Each number is 128 + 24 x the weight over its row's rms, rounded and kept within 0 to 255. Layers, rows and columns count from 0. The size above them is the row's rms in percent of the matrix's.

# layer 11 MLP gate, 192x64, rms 0.201, rows 0-104, columns 0-63
size [ 92  83  93 100 109  83  95  86  86  92  99  99  87 106  79 101  96  94 108 122  82  95  90  92  99 120 106 115 109  78  96 100  82 101  76 107  85  93  96 100  81  89  96 104  90  92 104  92 102 119  94 102  91 118  94 156 120 101  86  92  85 100  88 106  93  87 117  88 102  95  91 124 102  90  91 139 104 120  90  96 101 125 122  98 107  96  93  85 122 104  95  87 108  94  84  91  99  93  87  91 117  95 108  89  94]
[[124 121 120 132 143 126 114 206 128 165 142 127 102 149 115 129 135 159 100 134 128 126 124 135 135 116  78 142 133 112 119 147 151 101 101  94 120 119 115 109 115 158 115 161 145 170 157  82 127 153 131 139 124  84 103 111  96  91 157  85 152 106 154 131]
 [130 122 136 120 113 145 136 137 101 135 108 132 114 127  98 168  92 161 143 157 115 106 147 139 142  87  98 150  99  94  83 133 123 103 106  85 150 140 121 115 126 131 102 130 122 140 103 143 109 167 129 120 159 157 126 204 145 130 106 108 125  80 110 166]
 [ 84 129 118 113 118 161 121 164  85  99  96 137 142 144 148 150 126 150 119 156 163  99 110 108 133  90 159 132 156 108 130 113 189 146 114 139 130 133 120 149 143 144 147  81 160 103 133 129 168 143 125 156 128 133 127 152 116 162 136 112 133  92 184 128]
 [111 108 137 147 161 111 115 133 167 155 104 152 130  95 131 135 121 131 175 103  93 132 127 122 109 126 121  86 152 108 137 115 108 161 119 149 123  89 158 100  99 154 148 146 136 109 137 188 122 178 162 119 139 129 171 111 154 151 141 161 109 106  93 126]
 [ 98 126 131 133 139 124 153 106 143 124 134 135 123 128 100  98 141 153 150 125 104 143 138 131 145 133  80 139 100  84 130 103 140 121 172 137 109 137 118 153 103 113 102 136 138  91 155 181 114 131 143 101 152 155 192  95 101 116 128 115 155  58 120 131]
 [176 120 173 125 145  94 115 118 117 141 107 112 125 172 147 140 147 139 130 151 142 117 138 109 108 137 122 141 163 100 133 114 153 117 143 154 141 122 150 120 139  87 111 130 162 162  91 207 145 130 126 107 135 115  86  79  89 135 107 142 126 112 140 150]
 [127 167 130 115 133 128 143  77 119 125 137 133 126 182 117 149 110 144 166 149  89 157 131 132 149  85 117 102 124 127 105  99 174 150 163 118 170 138  74 136 152 112 119 119 121 121 138 155 107  96 140 137 141  92 109 121 138  67 106 110 135 138 110 122]
 [108 155 108 181  65 129 111  93 124  68 107 103 117 134 109 164 102 129 159 103 104 141 170 143 124 150 132 170  86 100 129 105 127 146 112 145 164 146 124 131 128 101 114 133 142 135  88 171 137 146 148 145 108 137 140 136 134 128 130 143 130 110 109 115]
 [141 154  90 126 111 176 119 118 133 114 101 161  99 146 150 142 151 111 119 159 127 112  89 126 166  83 140  99 118  88 125 118  94 129 120 147 106 134 107 116 112 112 150 201 154 149 118 132 132  93 114 141 104 105 118 109 104 141  75 114 151 114 122 124]
 [152 122 131  83 118 155 105 126 128 111 169 120 114 135  94 115 170 112 115 140 132  93 137  91 134 106 131 149 133 143 134 117 127  97 115 127 132 100 130 118 134 174 198 151 118 150 114 118 143 122 147  99 112 107 115  63 141 119 150 133  94  91 179 119]
 [106 102 169 149 148 141 122 107 137 117 134 112 158 141 151 105 164 155 153 126 157 136 163 102 128 111 103 162 139 126 189 110 145 141 110 131 139  71 181 135 140 101 144 153 141 126 128 122 123 123 143 115  86 128 174 110 116 108 137  95  92 111 127  91]
 [149  98 131 139  89 137 134 147 117 127 135 152 153 100 146 132 108 114  61 130  97 117 131  96 140 128 125 155 159 124 129 101 142 129 132  94 102 125 142  99 186 137 122 109 120 137  95  81 145 174 124 119  98 103 110 147 143 148 139  84 122 175 102 110]
 [132 123 145 132 117 158 171 155 121 151 129 142 124  86  92 112 147 140 141 125 150 150 117 128 102 146 109 119  90  89 114 155 165 104 105 124 128 123 146 122  88 132 105 156  95  93 137 126 132 144 149 108 127 179 147  91  93  78 182  98 121 140 135 147]
 [173 121 173 152 125 144 105 161 126 107 142 146 159 125 108 143  95 106 118 137 136 101 154 119 164 108  94 151  93 119 162  93 170 138 133 106 178 119 171 132 156 138 137 137 109 116 123 148 109 158 114  90 170 121 125 111 165 154 151 131 153 123 108 124]
 [138 131 136 133 161 127 135 117  93 138 135 125 137 109 147 172 155 100 154 133 113 114 168 130 126 133 117 136 117 143  96  97 129 105 149 153  98 122 100 120  97 125 164 141 179  97 141  95  83 116  97 155 146 121 106  63 167 117 129 146 162 114  93 150]
 [108 149 103 168 142 190 138 141 137 108 141 133 121 122 134 116 146 104 163 158 142 135 122 131 102 140 119 140  78 112 102 124 164 123 144 131 120 132 132  73 111  75 163 115 147 147 100  79 127 127 114  97 116 133 108 133 128 109 150  98 182 139  95 117]
 [112 121 102 119 103 109 173 137 156  97 106 135  92  87 102 159 140 183 142  97 141 115 129 122 108 114 118  93 152 110 108 149 128 111 144 113 107 113 135 153 116  86  67 141 139  82 167 126 108 140 180 134 149 119 138 118 108 135 138 154 146 118 122 142]
 [ 97  89 127 122 148 103 155 141 145 135 144 127 120 131 113 135 123 190 161 133 123 192 129 151 122 137 152 120 160 123  84 149 120 138 130 158 145  82 147 135 121 117  93 174 116 144 143 137  94 164 137 130 122 139 153 104 145 112 157  92 128 142  87 161]
 [130 159 137 139 162 141 145 117 122 127 141 126 146  73  76 116 133 143 148 144 101 126 143 122 130 132 111 131 171 136 121 136 158 109 102  55 168 105 136 182 145 100 159 121 146 105 141 138 148 117 163 106 113  94 119 131  93 107 102 127 110 146  95 113]
 [ 92 133 119 108 142 158 172 128 116 119 146 111 161 126 102 201 195 120 147 130 113 149 164 148  97 106 135 122 124 114 124 124 196 145 116 104 113 149 140 118  88 118 152 140 130 106 130 118 156 138 124 151 128  85 123 140 133 108 129 138 144 107 132 100]
 [124 113 134 123 143 101 134  98 153 140 165 124  98 129 112 123 156 123 110 106 126 108 108 115 105 132 137 129  75 122 121 130 160  93 108  61 123  90 132  98  79 110 174 153  87 109 129 123 134 113 174 133 129 130 148 119 138  94 129 124 150 150 180 111]
 [139 173 161 120  95 153 149 112 159 146 124  95  90 152 126  89 136 126 136 173  99 134 153 130 158 120 145 189 113 141 124 146 114 175 149 142 137 128 107 124 114 127 111 148  99 131 139 115 155 145 139  75 142 131 141 119 147  96 126 106  91 125 146 174]
 [ 73 139 148 102  89 126 133  85 115 157 150 122 152 112 141 169 155 167 130 115 140 108 138 148 131 120 126 141 180 137 160 130 101 173 149 113 105 117 153 124 149 143 141 132  99 100 136 114 134 115  76  84 111 116 169 109 102  86 143 119 138 130 127 128]
 [136 128 140 170 133 121 149  93 119 140 128  96 115 124 101 132 113 165 160 153 141 131  75 122  92  85 144 150 141 166 143 123 104 148 120 115 126 128 146  92 103  91 130 149 104 142 117 149 139 147 140 151 104 122 113  88 150  56  95 111 159 144 150 122]
 [ 70 160 168 123 117 133 104 139 112  97 107 146 105 113 150 141 149 153 127 153 126 139 103 154 128  98 118 134 128 120 137 109 127 128 158 144 111  91 104 159 120  85 103 150  70 110 119 106 170 101 157  93 162 100  96 143  92 115 109 142 114 144 120 113]
 [124 140 170  98 121 122 162 163 136  93 127 137 119 117 126 128 127 160 134 135  98 142 147 119 153 102 108 127 175 170 127 176 156 119 105 155 134 148 165 153 135 164 107 146 169 146  86 143 137 152 106 147  91 151 118 143 152 101 105 146 103  82 134 131]
 [144 110 156 146 167 127 135 130 130 111 164 171 120 144 151 111 144 114 124 115 134 151 143 107 126 115 118 155 147 106 113 138 129 115 180 122 154  73 163 149 120 102  90 137 128  95  98 145 145 131 117 114 135  78 122 133 169 150 119 186 131 160 110  84]
 [ 90 142 188 108 183 139  80 121 155 109 140 141 136 135 128 110 176 114 125 156 125 145 106  96 105 117 124 134 139 147  95 150 130 124 159 123 154 129 115 147 176 162 111  99 150 131 105 130 130 135 130 129 108 116 123  82  92 114  99  82 133  99 116 119]
 [129  89 155 138 131 150 107 128 135  92 125 137 123 125 127  63 123 121 128 102  96 117 106 147 100 144 128  96 132 151 110  99 169 102 121 121 135  81 134 140 116 119 144 144 120 169 138 164 130 135 141 126 155 144 211 111 128 120 159 103 117  93  95 144]
 [120  92 139 109 135 124 143 134 150 128 146 138  85  92 107 119 134 108  99 151 145 145 110 153 119 143 112 177 136 122 109  86 137 168 120 153 161  92 103  85 124 147 144  83 122 137 122 148 153 139 149 147 104 128  88 104  96 109 141 147  91 141  98 179]
 [ 93 106 128 137 140 103 147 152 122 193 136 103 134 121 148 164  74 137 143 193 151 116 142  86  93 140 131 122  98 113 171 163 154 128 126 131 132 121 139 122 134  71 133 183 108 113 137 107 139 110 126 129 114 147 139 148 115 126 127 146 110 128 127 141]
 [139 119 192 104 140  94 146 167 152 134 192 154 164 145 119 141 161 171 122 118 151 141 135 133 165 125 116 174  88 143 142 142 126 105 103 142  97 126  83 121 145 114 131  95 106 128 122 104 118 117 147 106 109 125 141 112 119 101 165 106 145 126 144 130]
 [155 121 143 134 104 173 121 108 145 136 130 117 132 117 115 113 101 106 203 145 123 131 106 117 113 163 160 172  93 122 135 109 123 160 126 147 132 138 128 139  78 106 172 152  88 159 124 173 175 119 123 102 125 161 101 125 134 102 110 138 135 140 132 123]
 [140 100 126 132 151 121 114 102 180 133 141 138 120 111  76 134 158 126 184 103 143  95 129 149 107 128  79 111 111 142 122 148  91 106 114 100 125 153 114 117 150 172 128 135  85 112  68 112 155 138 136 103 131 130 106 113 106  98 160 122 105 129 155 132]
 [ 83 129 138 122 163 106 120 114 142 106 159 112 147 108 152 127 108 152 142 142 118 140 134 181 150 133 187 137 109  85 155 176 147  82 143 140 100 114 136 149 135 112  96 138 122 123 122  97 119 111 116  85 149 136 136 167 116 159 107 101  97 142 135  97]
 [168 126 164 137 120 116  90 141 151 137 178 106 101 118  95 135 130 111 125 183  79 132 121 148 144 149 135 160 137 127 117 114 163 113  68 128 111 126 141 100 137 136 103 108 140 130  96 175 118 115 161 109 136 120 128 138 113 114 184 113 156 122 136 154]
 [102  80 152 123 140 138 148 131 126 142  67 156  84 129 115 178 162 123 115 128 140 135 131 154  95 124 105 115 121  86  98 143 103 158 130 155 125 125  93 111  93 108 132 166 113 121 162 139 104 132 122 137 112 159 107 122  95 114 118 117 144 151  99 177]
 [122 129 168 118 131 138 137 153 170 117 133 121 134 161  94 133  99 102 119 162 181 138 159 137 113 116 101 131 142 127 115  90 137 147 133 134 139 119  87  92 135  92 193  93 121 158 129 110 139 126 150  95 125 101 116 103 127 116 104 138 116 192 115 110]
 [116 132 148 140 128  58 132 101 124  97 149 170 116 122  97 204 112 194 180 125 101 126 142 137 112 142  92 154 128 136 128 145 115 138 135 130 141 154 131 125 123 130 146 143 116  85 159 121 129 118 133 132 133  92 159 120 169 117 141 131 130 123 122 129]
 [101 112  96 147 123  98 105 130  98 153 166 129 102 156 136 108 165 109 123 139 110 135 102 106 133 161 147 120 132 113 112  75 131  97 121 136 116 112 120 162  91  88 138 101  93 106 110  92 159 112 125 146 107 123 139 172 135  98 163 106 161 149  96 155]
 [114 141 103 103 167 162 149 107 108 185 160 140 135 129 121 110 121 152 132 125 151 100 100 168 134 110 116 143 107 118  86 152 119  98 175 146 136 122 132 133  94 141 141 157  98 119 100  90 151 154 134 145  99 113 173 135 143 141 117  69 125  99 127 126]
 [121 104 128 121 153 112  94 187 104 126 155 130 120 120 131 122  99 172 127 112 149  62 128 159  84 119 127  99 141 138 104 157 146 137 115 131 119  99 107 105 113 122 140 122 112 130 117  82 115 155 105 126 131  88 120 143 125 125  95 100 101 174 160  93]
 [136 162 123  96 142 127 118 149 121 149  87 116 115 146 128 106 139 118 178 128  97 132 171 104 153  76 129 141 158 128 143 150 128 114 103 113 180  91 154 128 129  99 176 118 152  95 109 153 108 136 131 109 114 102 125 122 116 139  60 105 114 128 119 116]
 [128 125 123 104 129 141 125 133 108 125 151 150 105 111 145 131 151 120 101 102 126 161 127 110 123 100 148 182 145 131 139 151 178  74  89 118 167 157 163 126 135 139 110 125 155  89 112 130 140  91 123  92 134  80 156 155 150 144 143  78 150 119 125 149]
 [136 151 153 127 132 143 127 143 151 127 103 205 129 109 143  89 132 162 149 123 105 146  82 106 115 111 109 153 166 121 121 126 110 123 140 124 141 141 154 157 108  96  97 109 141 191  96 166 135 130 168 132 148 105 110 147 147 121 111  99 112 105 131 103]
 [ 92 113 146 114 136 136 113 154 151 141 146 135 141  83 118  84 103 149 160 118 132 154 118 131 164 111  85 126 108 128 105 170 142  71 123 130 117 111 166 126 122 129 137 118  99 141 118 149 109 169 147  82 157 164 162 140 145 143 171 125 116 115  95 150]
 [ 76  95 127 135 142 125 144 120 129  96 123 139 114  97 104 130  91 150 140 129 108 107 159 107 138 138  91 132 192 134 129 106 134 143 130 113 152 121 171 144 117 134 106 180 143 114 166 108 119 142 157 137 147 111 172 101 161 113 166 110 140 137  78 131]
 [114  74 135 165 151 100 116 138  85 125 148 124  94 130 116 115 131 144 117 123  93 135 142 139 136 162 104 121 141 111 114 114 161 100 135 140 151 122 113 129 107 102 163 102 179 143 162 146 126 144 124 118 159  74 160 130 101  98 156  85 142  86 126 106]
 [112 138 114 164 142 139 139 149  79 112 152  79 148 145 102  86 188 149 167 165  98 121 130 127 144 106 154 120 136 142 147 128 144 106 170 146 120 153 154 175 131 132 136 117 124 149 133 139 123 102 147 130 131 130 174 146 101 123 128 156 129 107  83 103]
 [155 104 159 163 150  88 156 165 138 102 172 153 121 115 111 148 122 117 105 105 113 113 107 144 143 164  74  97 162 141 110 104 108 111  84 130 178 143 158 116 142 153 127 120 109 152 114 142  98 158 163 132 137 131 146 130 118 120 161 107 144 154 121 114]
 [127 125 116 118 139 101 164  81  93 108 117 144 171 136 139 131 150 130  73 107  97 102 139 141 115 111 116 114 142 162  82 125 109 100 108 168 122 122 116 109  82 122 131 137 127  80 100 159 114 125 115 116 105 131 147 119 106 102 146  98  83 156 103 101]
 [ 97 108 164 155 103 129 119 125 143 116 162 182  93 134 120 114 137 175 123 168 111  88 161  93  98 123 148 137 119 102 145 159 119 171 129 110 143 116 133 143 170 115 159 106 139 165 141 121 161 116 143 126 134 101 147 111 167 103 158 139 131 150 124 158]
 [ 98 113 174 139 161 134 166 136 158 155 191 154 159  86  94 154 137 140 150 153 123 115 163 155 128 135 112 131 112 102 109 173 116 159  97 158 160 126 133 120  94 146 101 122 155 106 127  99 101 148 139 134 116 108 116 119 143 145 103 104 142 135 109 117]
 [134  96 129 149 154 121 123 168 162 162 139 136 135 104 107 132 137 156 167  91 154 157 135 137  72 144 105 111 123 152  90 145 120 106 100 113 148 109 161  94 124 118 125 141 101 153  93 139 131 185 148  93 132  94 128 122 120 126 167  90 129 155 119 128]
 [ 67 115 113 115 105 149  88 116 141 128 102 149 132 129 160 147 122 170 110 104 139  83  94 164 125 146  95 145 142 115 122 114 138 115 168 133 116 137 147 136 132 114 135 167  94 105 154  90 204 132 117 115 148 138 150 144 105 144 135 111 100 132 127 129]
 [124  70 131 152 155 137 127 162 165 127 128 142 124 106 116 114 129 166 155  78 126 131 137 127  96 156 106 130 148 109 105 101  99 105 111 121 151 113 160 127 116 118 132 160  88 142 110 141 116 179 168 110 167 114 158 104 129  97 171 117 115 158 114 153]
 [101 104 122 109 111 168 111 157 159 146 134 162 108  94 153 110 153 132 132 147 131 150 140 134 107 109 121 104 118  79  97  87 161 115 127 116 130  66 142 131 109 130 119 147 115  84 124 113 120 156 150 130  94 127 173 125 152 103 156 155 113 165 121  89]
 [130 159 160 108 126 131 140  90  94 152 168 149 114 134 103 116 123 149 178 119 131 153 167 101 128 119 138 172  72 127 142 129 114  93 127 118 125 141 157  88 133  82 122 141  91 124 114 139 130 144 152 102 102  92 135 153 131  88 133 104 157  96 148 130]
 [148 105 148  83 130 183 101 142 151 117 151 152 138  99 128 111 145 109 118  63 114 138 147 145 146 141 124  92 119 109 131 158 155 101 132  93 142 144 149 118 170 137 114 107 153 138 116 153 119 127 146 132  80 134 121 168 145 141 165  89 102 136 148 159]
 [121 130 117 145 137 147 143  89  66 154 156 128 137 140 108 130 147 143 131 126 110 161 124 156  86 122 145 111 101 103 149 128 140 118 113 131 131 141 144 101 113 105 144 181 105 167 104 166 113 130 163 142 116 123 103 169 134 129 167 104 137  63  94 135]
 [146 110 194 157 142 158 106 142 155 124 102 101 153 119 109 108 117 140  92  93 149 115  94  99 132 103 138 140 104 104 139 135 124 106  97 118 114 103  73 113 149 132 156 145 121 129 173 116 119 128 158  99 119 150 113  85 121 124 123  99 105 126  77 131]
 [125  94 144 127 150 166 130 136  94  82  62 147 108 118 151 144 103 152 133 126 116 178 118 100 143 102 142 121 189 116 109 123 139 145 169 160 113 112 135 149 167  97 127 127 160  97 128 121 117 110 104 121 121 151  90 131 131 108 115 138  95 147 140 123]
 [109 151 133 119 128 134 162 145 188 126 109 151 119 119 142 144 124 155 129 109 162 145 128 102 153 118  63 170 124 118  67 140 146 139 130 113 128 131  97 111 130 138 101 100 121 137 105 126 117  98 155  92 115 133 178  79 102 167 142 111 148 125 124 134]
 [133 142 148  94 175 116 161 134 115 116 129 136 149 126  99 127 127 148 129 133 118  82 112  94  73 134 144 155 106 145 124 134 131 146 114 121 123 152 110 112 134 142 196 125 142  90 141 127 164 122 107 117 127 107 163 151  95 101  89 134 180 104  97 157]
 [125 118 162 149 169 178 146 142 169 130 110 107 123 148 113 116 107 123 115 120 142  79 121 130  79 141 159  97 100 156 114 173 139 127 104 151 104 159 130 158 137 131 145 155  86 151 148 132 151 159 136  93 139 110 140 117 135 139 127 128 131  77  91 149]
 [107  95 141 133 149 101 154 149 118 170 193 120 126 112 120 134 162 118 148 181  89 160 151 136 112 176 125 147 117 158 105 138 150 101 160 149 140 117 147 136  96 119 135 132 115 113 124 152 131 140 100 131 158 111 142  95 151 161 155  88 133 106 104 142]
 [120 102 176 133 133 155 184 128 139 114 133  83 151 145  96 120 140 135 105 135 133 122 164 101 161 135 134 135 143  99  90 157 110 130 152 163 157 123 121 124  79 131 148 118 142 134 146 182 129 101 114 164  95 116 103 133 104 127  78 125 141  95 107 124]
 [107 137 120 119 174 123 120 111  88 164 156 135  92 155 130 131 142 180 145 143 102 154 121 113 105 134 114 120 135 148 141  82 171 120 141 115 107  93  97 105 118 150 104 131 133 146 171 134 102 123 101 144 113 121 144 115 138  83 141  75 176  98 124 132]
 [122 145 126 134 117 104 141 119  90 121 126 122  99 131  83 121 121 137 135 121 117  74 113 132 133  60 142 133 140 125 139 135 135 119 146 109 103 148 114  60 110 118 150 162  83 135 100 175 137 140 110 142 116 140 138 165 132  77 117 146 167 110 124 161]
 [ 98 133 123 144 126 132 139 128  88 131 142 119 113 110 176 130 102 114 149 118 123 118 155 109 132 115 121 107  76  90 156 136 111 174 129 129 119  90 182 161 135 150 106 122 102 141 130 105 134 133 178 169 102 140 161 126 176 113 157 130 130 121  95 166]
 [129 130 126 131 119 109 147  97 105 131 132 126 122 137 132 170 139 172 125 144  86 124 105 126 117 107 121 102 104 185 180 117  99 135 130 135 101 126 180 181 144 150 133 106 134 134  96 163 137 154  80 124 103 144 117 101 116 183 113 116 114 105 131 146]
 [149 137 138 129 128 122 105 136 172 103 187 122 136 104 137 147 105 139 125 110  93  94 143 142 172 133 141 142 138 121  94 121 127  70 157 110 161 130 167 132  58 106 142 120 123  90 141 131 113 141 132 121 109 113 153 142 125 157 136 168 117 137  94 153]
 [152 134 143 106 162 129 160 164 117 139 106 117 131 157  80 141 157 100 103 170  93 121 105 136 145  92 121  92 119 136 162 121 159 159 174 107 118 113 135 126 121 104 119 158 141 158 125 128 115 109  87 143 122 114  96 135 129 123 102 147  98  66 146 147]
 [148 125 134 135 141 100 134  89 166 138 118 122 126 106 135 109 178 103 124 119  88 115 102  94  96 118 148  81 132 148 124  97 171 112 125 128 133 166 162 103 121 116 170 123 104 118 127 123 178 102 146  92 105  88 117  88 114  99 107 120 110 152 138 114]
 [ 86 121 135 132 113 110  91 150 120 117 104 121 125 158 127 129 162 164 147 129 127 125  82 102 126 144 126 155 134 133 107 115 153 164 136 131 174  72 114 108 159 123 107 157 136  76 137 101 144 123 119 175 129 116 100  92 112 143 122 123 154 158  76 133]
 [109  93 108  85 121  96 130 121 121 141  91 126 106 137  75 120 119 153 150 146 102 171 126 153  86 117 135 107 127 167  38 107 123 108 113 146 153 153 153  99 100 128 150 134 126 135 134 127 117 115 119 114 113 123 113 138 124 140 137 156 101  98 132 157]
 [120 102 134 125 143 150  97 167 149 142 117 144 117 114 132 131 143 151 118  46 173 150 109 111 137 114  76 147 154 121 133 155 110 100 160 108 136  93 124 149 122 102 146 161 169 131 116 152 123 146 144 100 137 115 160 132 112 124 171 103 139 147 103 154]
 [151 113 137 176 155 128 165 121 132 110  98 124 115 150 147 103 149 115 134 112 123 177 137 138 112  74  95 122 124 126 131  68 121 109 109 141 153 104 140  95 134 123 130 137 111 144  91 148 120 125 158  96 152  88 145 116 136  98 166 116  78 106  90 139]
 [143 128 160 129 106 133 135 153 143  99 102 133 135 153 139 130  88 145 134 145 144 193 143  76 124 133 127 146 135 139 121 147 168 132 102 123 121 111  88 120 145 108 125 126 155 146 117 173  78 115 155  97 179 118 101 115 127  76 139 141 159 103 124 146]
 [143 126 114 111 136 108 128 120 101  85 116 110 176 116 128 123 131 130 142  75 128 127 139  90 122 103 135 151 136  98 129 148 152 126 105 117 151 162 169  96 142  74 155 101 104 158 165 131 147 102 120 135  93  99 160 102 138  91 124  95 138 141  83 138]
 [123 130 119 132 132 107 141 106 118 144 148 151  91  75  98 150  84 109 167 148 167 153 147 112  80 148 119 101 131 156 123 144 124 109 136 112 107 134 157 115 112 122 121 112 148 159 111 140 129 146 155 136  72 131 135  84 166 131 186 128 139 131 104 159]
 [ 90 147 171 144 156 129 132 150 122  74 136 169 106 123 111 104 137 135 101  84 113 137 124 162 177 131 145 140 162 152 162 167 117 105 111 138 162 179 156 143 104 105 138 138  96 119 125 148 113 131 131 114 124 137 132 133 166 120  90 144 157 121 112 151]
 [124  77 162 117 145 114 146 142 152 160 140 116 176 123 157 140  97 170 114 153  81 148 120 158 168 115 169 156 133 124 116 122 124 107 147 155 126 109 147 131 133 117 152 154 119 180  87 154 132 143 109  93 148 108 132 101 166 133 122 108 102 113 125 118]
 [137 132 155  88 122 138 108 105 164 125 163 120 115 156 113 137 166 141 135 145 109 119 102 145 153 164 142 122 143 132 143 136 144 106 112 119  68 138 157 130 125 133 166 148 165 164 126 146 117 144 164 133  92 129 138  94 159  82 168 140 129 105 142 185]
 [121 116 148 118 102 134 158 158 136 112 115 135 120  95 134 116 118 178 171 135 115 117 110 123 169 106 142 148 120 147 139  79 176 110 173 154 130 133 168 155 123 109 136 193 138 122 177 128 164 124 156 140 146 126 144 146 155 144 151  98 142 116 137 121]
 [120 124 110 173 124 151 171 155 101  97 166 145 139 126  89 140 106 138 113 120 100 115 141 103 121  97  94 135 161 142 118 149 151 113 180 146 137  67 117  86 128 101 168 151 137 139 128 132 152 103 131 139 103 147 114 146 138 150 132  89 124 115  88 121]
 [143  99 137 143 143 123 140 110 125  98 142 155  87 105 132 131  95 129 133 103 139 126 145 130 163 129  87 127 107 128  98  93 101 140 116 128 131 152 133 123 130 157 106 157 113 153 131 124  97 158 161 122 130 126 158  40 139 132 168  98 104 136  94  80]
 [ 99  79 174 138 146 155 111 133 132 123 184 148 118 105 111 144 117 116 118 116 157 121 123 146 124 119 123 112  90 152 112 142 160 104  98 134 119 135 111 113 106 118 182 137 127 147 142  69 106 162 156 139 128 117 132 113 181  92 120 114 121 147 174 125]
 [110  61 128 137 153 125 127 165 117 111 146 131 125  95 101 115 112 113 130 111  81  93 120 111  93 140 124 107 116 127 154  90 134 127 129 132 162 118 140 138 129 136  84 133 115  92 169 142 114 160 126 132 183 117 139 147 119  90 165 120  82 108 106 101]
 [124 111 164 161 151 158 158  98 128 130 181 136  87 132 107 144 180 131 152 136 127 140 133 126  89 132 162 124 107 130 138 130 132 111 108 147 121 123 106 113 121  46 114 136 125 126 119 111 111  84 129 109 144 136  81  83  98 104 119 123 149 126 147 122]
 [ 78 123 132 118 117 127 115 137  76 106 143 165  86 105 124 118 158 130 139 114 151 123 125 142 109 100  67 146 140 110 104  98 158 132 103 113 140 148 118  95 135 138 167 157 150 135  94 133 178 141 120 176 128 105 151  99 122 120 109 102 163 123 123 102]
 [ 91 129  96 121 104 148  97 114 112  95 153 123 110 124 115 119 142 124 151 188  97 151 164 167 105 116 122  98 103 117 131  92  97 133 152 136 146 115 117 101 126 132 120 132 161 142 152 107  55 125  96 121 146 118 149 126 171 107 126 103 162 123 102 132]
 [116 101 134 114 106  78  89 151 145 140 137 141 116 164 128 147 163 132 162 124 119 167  87 131  99 137 125 124 132 139 128 139 163 140 135 123 111  86 134 115 109  74 117 145  98 111 140 158 135 114 113 150 128 129 163 159 141 104 168 118 186 127  76 132]
 [130 141 127 180 143  82 125 140 102 102 163 154 108 118 126 145  85 143 151 148 108 113 118 114 130 148 124 144 131 132 110 155  84 154 111 118 136 130 131 124 167 103 117 144 150 170  83 108 103  88 172 116  81 114 148 161 124  99 134 115 112  89 112 146]
 [127 117 149 145 119  83 125 143  82 122 154 169 114 144 108 114 111 130 185 130 124 138 114 168 137  78 137 122 122 126 140 123 153 174 114  92 127 162 113 126 141 121 159 126 141 108 111 112 160 158 160  89 113 130 102 148 162 116  64 115 122 141 111 124]
 [149 127 168 128 168 118 108 108 101 103 136 148  98 130 123 152 139 128 140 141 127 157 155  98 122 131 145 153 130 148 122 129 148 127  54 166  78 129 150 144 145 139 144 169 127 141  93 131 106 127 188 100 117 126 111 160 132 108 123 112 184 120 123 137]
 [125 129 151 122 180 139 150  93 117  92 110 137 142 115 118  94  94  89 110 166 106 158 138 118 117 116  98  90 145 159  96  90  93 138 116 135 158  93 128 144 159 132 117 171 144 157  84 149 123  89 127 140 157  93 106 128 138 133 120 102 138 140 132 144]
 [150 136 137 151 134 147 167 154  87 111 149 131 170 128 122 142 156  97 146 150 124 110 142  85 121 166 138 109 166 123 134 118 114 114  98 134 138 105 155 132 126 126 120 149 139 164 146 114  66 106 120 102  86  86 127  92 155  85 163 124 148 104 118 126]
 [157 111 148  74 110 109 102 147 121 108 132 129  93 124 128 125  90 110 124  83 116 105 123 141 113 137 129  86 138 144  88 171 127 176 180 135 115 129 127 108 149 151 150 155 119 119  81 109 147 105 126 125 130 107 145 147 105 123 115 170  91 132  85 134]
 [ 83  79 153 116 145 133  74 134 113 179 119 183 154 125 104 109 121 114 116 136 128 133 133 128 142 122 109 180 126 126  95 114 138 112 156 155 146 104 123 119 130 111 185 130 150 136 126 158 151 154 101 127 115 159 131 107 123 133 134  90  91 127  88 126]
 [145  97 123 129 153 153 124 153 141 119 121 116 117 113 108  90 137 150 150 141 127 163 139 134  99 182 137 119 107  91 101 119  98 135 128 120 164 137 193 111 133 139 129 158 108 149 113 159 155 157 111 104 148  99 161  88 156  81 154 100 112 115 118 100]
 [156 132 149 131  94 127 155  94 160 161 162 186 109  89 133 141 155 126 115 104  65  93 116 118 155 104 117  84 129 104 112 113 113 141 135 116 124 149 154 134 110  82 126 128 153 134 125 155 121 165 134 132 123 149  99 124 153 125 134  90  94 129 148 103]
 [114 109  78 159 121 113 120 112 130 144 142 130 111 105  91 135 155 150 138 132 133 133 139  84 125 111 126  81  99  74 120  78 127 108  76 133 179 126 168 147 157 138 127 149 162 155 121 138 144 144 166 145 126 103 130 141  87 111 141 113 101 114 127 129]
 [122  98  95 131 127 116 101 191 161 119 203 139 173 142 130  86 161 135 108 131 128  86 123 132 117 171  92 150 118 141 149 118 140 107 102 144 136 128 132 124 140 119 140  99 118 115 117 112 145 105 116 135 147 122 152 138 112 177 110 114 123  96 134  94]
 [147 130 134 145 103 110 133 150 157 128 121  79 117 143 124 143 194 142 159 112 105 121 121 157  96 136 207 194 112 131 122 129 113 119 135 148 126 132 119 124 131  96 140 150 107 157 129  80 146 136 112 134 121  81 105 114 120 125 130 116 122 153 105 105]]